{"n_head": 6, "vocab_size": 2048, "norm_eps": 1e-06, "positions": "learned", "init_std_up": 0.0239, "lr_head": 0.00508, "decay_shape": "linear", "batch_tokens": 16384, "seq_len": 256}
Each number is 200 + 20 x the weight over its row's rms, rounded and kept within 0 to 999. Layers, rows and columns count from 0. The size before them is the row's rms in percent of the matrix's.

# layer 2 attention query, 192x192, rms 0.0588, rows 0-14,32-46,64-77,96-109,128-141,160-173, columns 160-191
085,183,241,217,214,208,195,212,210,177,215,180,202,202,211,194,179,176,234,164,215,204,170,210,217,161,222,189,201,254,210,217,219
085,227,197,168,192,188,188,202,217,191,173,212,161,191,177,222,213,208,193,199,200,205,213,173,201,206,183,157,186,221,213,176,197
106,175,186,193,178,209,199,194,202,202,214,199,223,198,206,211,210,196,230,211,224,228,231,192,225,184,204,161,196,212,203,215,185
098,187,208,203,209,213,203,227,185,169,200,176,184,256,247,215,196,190,215,184,185,198,218,193,211,183,223,194,164,200,198,200,191
093,169,195,226,193,182,191,185,189,206,219,201,185,231,195,212,207,223,219,157,185,207,207,217,200,203,195,197,192,201,200,167,208
097,223,205,190,215,221,200,213,198,231,189,213,205,200,196,221,197,187,211,191,186,230,253,167,215,151,211,177,238,169,191,186,211
085,240,226,189,222,202,208,199,166,218,190,168,186,187,188,212,221,186,219,207,179,190,174,201,221,222,225,211,203,190,202,179,173
094,217,232,205,193,181,204,198,217,193,193,198,181,182,213,203,207,191,189,205,175,194,212,202,198,215,203,191,236,184,214,208,202
114,197,186,240,210,222,246,226,182,178,210,180,197,228,225,206,138,198,196,152,192,181,186,257,186,210,232,217,189,202,191,183,221
095,211,200,205,234,220,158,187,203,222,209,177,219,201,158,220,204,184,235,256,168,207,202,178,222,174,196,193,233,179,202,204,195
083,222,208,178,214,178,191,183,184,206,173,195,200,204,156,194,232,174,193,231,202,200,212,207,199,181,205,198,176,196,212,212,179
098,200,202,199,190,223,220,170,215,170,207,208,220,195,175,205,215,214,206,194,202,198,223,179,167,219,213,224,244,182,177,239,223
108,196,200,212,199,179,200,219,173,185,238,165,197,238,224,207,183,210,213,179,201,187,182,260,195,200,230,180,201,247,162,184,226
085,208,220,183,216,225,214,201,257,176,201,194,202,177,198,172,181,174,209,188,195,202,191,191,159,223,181,211,205,206,181,206,207
103,182,203,205,197,211,206,195,196,172,193,184,188,214,228,227,179,211,189,172,183,216,205,225,182,161,228,189,204,159,195,166,210
092,200,199,187,183,157,208,206,192,206,197,206,211,181,175,224,207,206,205,211,198,195,234,208,176,185,173,197,215,194,219,198,210
092,189,196,169,228,183,214,198,219,215,187,198,221,177,203,220,207,209,224,199,194,223,211,193,216,203,209,155,175,245,151,203,177
101,195,197,227,208,208,192,184,205,240,212,200,199,209,199,228,177,213,221,216,198,226,228,166,242,190,186,184,223,179,186,183,203
097,191,181,202,191,190,203,196,162,192,183,210,172,224,192,174,177,235,188,214,216,191,200,208,213,180,218,235,192,223,248,208,216
097,200,210,224,184,221,208,189,194,205,222,203,182,211,166,210,196,222,241,204,159,186,179,198,198,201,208,206,214,238,186,163,237
104,200,204,197,191,203,187,204,217,234,222,220,199,198,163,190,197,226,257,219,192,200,188,193,232,182,186,188,177,223,210,216,190
087,208,156,228,152,184,172,203,164,175,193,255,193,233,217,203,225,215,176,257,235,206,214,188,158,195,192,165,184,181,199,223,195
101,211,238,209,191,221,211,170,220,204,169,230,199,188,183,194,184,185,177,210,205,167,201,176,175,234,215,183,202,170,218,210,181
116,190,179,200,198,175,212,187,202,237,183,196,144,208,239,196,209,193,211,169,226,173,196,235,175,208,205,226,169,193,188,166,187
101,213,185,186,216,199,235,194,173,215,184,167,213,198,213,198,209,211,198,221,190,220,237,182,210,180,199,191,234,191,175,190,200
096,180,234,188,215,175,205,203,178,182,240,216,228,217,163,225,167,161,179,208,187,179,188,211,183,229,192,219,209,166,215,215,225
084,202,192,209,184,229,184,199,228,193,202,214,211,189,179,186,219,197,178,242,205,204,200,188,192,207,226,207,210,156,181,208,212
116,185,197,236,179,226,202,198,196,172,211,189,168,213,209,195,186,216,186,172,223,202,192,216,158,176,249,196,157,206,201,190,230
109,220,214,190,202,182,228,251,237,186,180,191,205,179,171,195,216,161,176,232,181,154,221,219,184,197,179,221,235,170,186,245,235
107,190,187,206,198,210,240,188,210,189,206,193,197,233,229,188,217,224,207,175,192,227,215,224,159,174,201,155,183,201,198,164,190
089,210,194,193,210,199,227,225,207,197,165,159,223,219,210,214,207,191,203,185,179,202,228,190,217,196,208,221,219,209,220,196,198
085,240,198,167,205,180,230,170,184,197,205,214,209,190,175,227,200,187,233,195,197,220,179,188,202,163,184,206,224,177,211,216,180
098,195,195,206,222,220,176,211,210,205,200,155,223,213,146,173,206,215,224,206,197,204,176,179,227,179,182,186,166,227,221,203,200
092,192,195,211,180,182,188,214,184,197,193,201,188,219,225,210,207,217,207,198,220,187,167,210,219,179,208,227,176,206,172,234,182
104,166,220,214,198,202,202,182,196,216,228,159,187,215,214,216,197,192,230,196,174,186,233,217,216,206,194,205,216,209,184,202,205
098,184,168,189,169,208,157,171,190,226,216,182,214,188,190,230,206,185,235,200,192,228,225,202,234,176,206,200,202,206,196,194,165
088,165,193,219,190,199,168,207,224,191,212,186,217,185,209,179,160,237,173,219,200,184,214,150,187,198,211,219,202,152,230,176,196
092,210,196,180,204,211,224,191,190,191,160,219,207,181,221,218,186,175,203,207,200,183,221,206,183,191,181,242,240,163,183,220,172
120,210,204,210,219,187,200,226,230,239,195,194,155,226,238,197,179,210,197,192,230,171,158,204,184,166,234,229,169,230,211,175,209
109,200,201,212,206,215,175,212,204,223,220,199,212,211,182,201,225,186,217,217,185,231,231,210,256,189,194,157,197,199,207,204,185
092,236,240,222,225,193,192,192,178,184,210,206,231,189,211,224,226,199,178,176,168,184,198,180,198,192,204,219,190,203,206,209,175
084,220,190,206,223,175,180,221,251,201,192,181,196,170,172,181,224,189,194,186,212,198,236,218,210,190,179,170,223,219,210,217,204
107,181,177,228,176,182,206,219,180,204,211,154,187,200,237,225,194,203,214,192,201,174,167,230,152,188,236,211,172,250,195,193,209
095,216,222,192,242,185,185,227,193,165,213,191,213,198,242,182,216,173,190,214,214,186,213,196,216,228,183,206,219,204,171,230,196
097,216,230,201,197,169,215,229,179,192,181,182,169,235,200,208,234,137,187,251,199,202,182,180,184,195,195,174,177,201,211,185,212
103,211,207,198,165,194,243,181,173,226,208,218,212,170,200,223,210,211,207,201,163,146,200,207,223,217,185,183,231,179,158,206,175
128,197,185,195,223,218,221,168,201,194,208,140,204,218,213,232,160,187,227,214,193,215,212,171,234,175,225,166,221,178,201,189,193
098,193,166,212,201,187,205,201,177,220,204,205,182,197,206,212,175,206,212,182,225,211,207,236,167,205,207,218,232,204,216,218,226
114,163,195,227,180,174,222,200,189,199,225,177,186,219,203,226,213,189,206,192,211,189,212,190,184,214,223,216,202,200,202,152,238
108,197,167,231,197,212,199,185,204,195,199,192,200,169,212,232,177,194,211,211,181,240,220,194,221,175,194,172,205,199,189,175,175
110,199,229,197,190,204,206,208,176,186,193,229,218,206,197,213,199,188,216,215,208,212,191,166,197,237,206,146,221,160,185,178,217
109,192,197,200,201,170,209,204,194,159,191,198,194,176,221,175,201,215,191,218,207,208,204,188,177,230,209,202,222,171,226,259,195
135,203,208,186,190,233,227,218,227,217,175,203,157,210,248,199,177,216,188,171,206,196,202,193,188,197,210,238,150,208,184,166,209
111,201,180,216,175,217,181,161,181,204,205,178,202,210,199,214,218,200,231,238,183,236,202,203,179,182,169,164,197,209,193,176,192
099,191,258,185,193,181,204,200,200,210,197,246,231,204,226,178,220,164,193,180,183,227,239,243,223,207,190,213,197,206,180,234,209
105,185,186,179,217,213,211,197,246,201,193,171,209,211,176,196,214,185,190,219,187,201,225,198,201,199,212,199,214,208,177,197,204
139,186,193,207,174,200,195,206,219,204,239,174,148,253,218,210,175,207,195,177,206,204,156,229,196,208,251,204,145,231,159,164,209
120,194,217,199,191,184,218,198,177,190,193,222,212,213,241,193,208,165,216,209,201,193,204,184,201,231,166,188,218,222,212,232,180
076,222,207,187,208,202,219,183,192,218,211,197,205,211,205,188,170,196,180,213,234,164,173,190,171,197,210,228,201,195,200,210,200
070,196,203,215,234,235,205,183,170,237,202,176,194,210,226,213,227,209,197,200,203,220,164,207,208,174,172,193,191,214,205,229,158
080,205,202,213,204,214,183,231,211,201,232,177,236,236,189,195,207,209,257,213,197,193,208,163,225,184,153,184,200,212,191,185,196
077,208,227,201,219,187,212,220,220,216,224,187,195,197,189,209,163,190,212,186,217,180,198,188,220,192,218,230,179,213,199,167,213
081,201,185,197,183,201,163,199,201,211,212,184,162,217,215,221,205,197,224,222,211,223,208,208,216,206,220,187,185,203,199,179,201
072,167,181,184,175,214,194,203,206,204,212,192,212,195,212,176,196,207,216,192,201,211,210,172,199,198,189,215,206,214,196,194,218
064,240,212,202,238,203,235,208,192,199,195,219,175,207,210,156,209,191,189,222,194,176,176,167,223,236,197,198,212,220,215,191,184
071,204,225,199,156,197,204,214,199,197,197,212,227,177,169,192,208,188,217,225,216,194,220,221,222,229,169,180,221,160,191,229,202
092,165,196,192,177,225,232,233,190,201,209,180,184,204,224,195,153,196,181,171,193,197,205,207,178,189,246,209,179,205,179,156,212
079,180,180,187,170,189,190,161,174,219,193,170,195,205,199,188,209,232,207,213,225,250,208,212,175,206,191,138,204,191,204,217,214
076,214,217,191,208,226,211,218,188,179,187,206,226,203,198,201,163,217,193,189,206,188,167,202,231,205,198,178,219,196,206,209,199
078,202,171,197,197,208,194,189,226,173,198,212,174,216,176,236,204,214,197,227,196,212,203,178,189,230,192,202,186,176,194,186,199
077,212,145,208,194,208,241,202,189,205,200,209,192,242,216,222,189,214,202,205,242,182,197,216,195,200,224,197,180,215,192,177,194
079,232,219,177,197,198,256,249,195,199,234,227,206,212,224,166,181,195,206,210,228,209,176,218,200,215,154,225,250,200,180,211,179
097,193,223,172,221,188,194,203,203,206,216,171,189,194,182,202,200,208,209,186,181,172,237,217,162,215,196,190,240,166,225,176,195
098,201,236,181,170,182,195,186,185,203,211,171,224,180,190,209,219,216,206,189,175,194,212,192,238,192,203,183,189,212,176,192,189
128,181,165,217,186,201,197,197,202,216,221,197,215,189,195,211,180,207,211,211,224,210,214,174,243,180,171,216,198,219,211,193,188
116,237,219,218,196,185,226,211,205,195,202,225,162,238,245,192,183,215,184,198,198,187,203,209,199,180,216,221,192,213,193,194,221
120,160,195,207,210,193,215,215,171,227,229,161,182,222,217,221,190,185,233,186,203,199,189,192,179,174,215,207,190,207,221,163,193
122,197,187,222,218,199,203,167,212,213,231,173,200,181,200,212,197,206,207,231,186,189,228,181,232,194,176,181,190,227,195,179,202
098,206,216,216,206,161,204,160,230,198,203,191,176,177,206,199,163,195,169,168,216,187,225,185,227,197,201,171,230,194,232,198,180
111,229,229,154,197,206,202,172,197,192,182,232,239,191,205,202,226,185,197,220,181,193,209,209,191,227,176,219,191,145,203,216,178
157,191,188,214,176,216,217,229,232,193,192,213,165,227,221,201,185,201,191,183,173,191,182,207,189,167,223,239,183,237,203,164,198
119,197,187,202,175,207,208,191,212,213,219,168,177,212,207,204,209,211,228,222,191,255,213,223,228,195,193,191,216,216,198,184,181
094,230,225,163,216,201,223,188,214,214,188,216,230,216,209,194,215,191,208,172,184,190,188,185,204,209,198,214,214,193,171,239,243
104,182,159,230,206,211,208,217,215,176,168,191,189,183,192,213,230,205,193,221,162,202,201,208,216,180,218,185,222,198,178,193,220
131,201,203,226,184,208,229,211,203,176,209,156,183,244,200,201,174,186,211,184,205,178,169,239,185,202,235,178,176,226,192,162,231
131,228,216,171,208,165,235,212,173,214,186,236,220,200,229,204,197,167,178,208,187,201,211,176,184,231,174,209,238,211,200,224,192
# layer 2 attention key, 32x192, rms 0.0488, rows 0-13, columns 160-191
091,196,187,212,191,188,207,207,195,155,217,226,191,232,241,184,253,217,205,189,232,240,233,211,190,240,177,203,184,203,196,183,211
087,191,185,211,220,162,198,202,223,198,237,220,225,181,194,188,190,212,187,205,178,185,225,191,241,194,172,216,225,155,238,214,198
113,226,226,189,211,185,194,202,218,224,197,206,221,174,220,200,205,212,185,248,174,179,219,179,212,212,155,163,190,207,208,235,212
095,202,201,191,176,206,211,210,228,199,225,192,198,230,176,210,218,188,224,213,193,172,188,169,187,203,198,170,198,199,159,188,177
102,220,173,192,188,200,201,206,181,186,211,215,215,190,210,208,197,228,211,182,190,216,232,191,215,189,186,157,196,200,197,209,190
102,205,216,183,230,220,202,198,222,203,183,191,186,167,205,197,204,165,190,227,189,179,226,183,236,178,190,207,249,221,201,223,181
088,175,195,224,167,174,206,194,214,202,237,194,198,225,233,209,194,193,209,146,206,223,160,205,193,158,220,202,227,188,195,229,189
097,235,168,181,186,203,206,205,207,209,194,203,174,227,192,219,236,174,169,204,215,192,185,226,182,206,215,231,202,187,201,197,216
118,210,167,235,195,199,207,219,188,193,213,169,181,248,175,178,219,205,199,201,176,204,198,181,195,180,199,167,226,200,168,193,206
099,188,191,203,209,232,199,200,195,221,196,230,209,173,181,194,217,221,208,186,209,186,226,192,189,229,167,186,197,178,214,211,175
089,220,216,189,186,233,238,214,205,163,212,204,192,219,182,216,207,205,223,210,196,175,149,207,179,206,191,227,204,188,212,214,181
094,202,198,190,179,174,195,201,182,201,205,225,210,224,179,194,234,209,162,189,187,237,193,245,182,185,203,177,177,193,190,164,205
106,192,170,208,176,243,194,195,175,181,220,172,217,217,199,223,216,214,225,217,208,230,225,168,202,146,197,199,195,172,204,179,207
113,228,224,183,237,197,211,217,221,211,209,212,179,230,229,197,193,177,199,176,197,187,226,191,214,186,193,220,188,208,217,190,175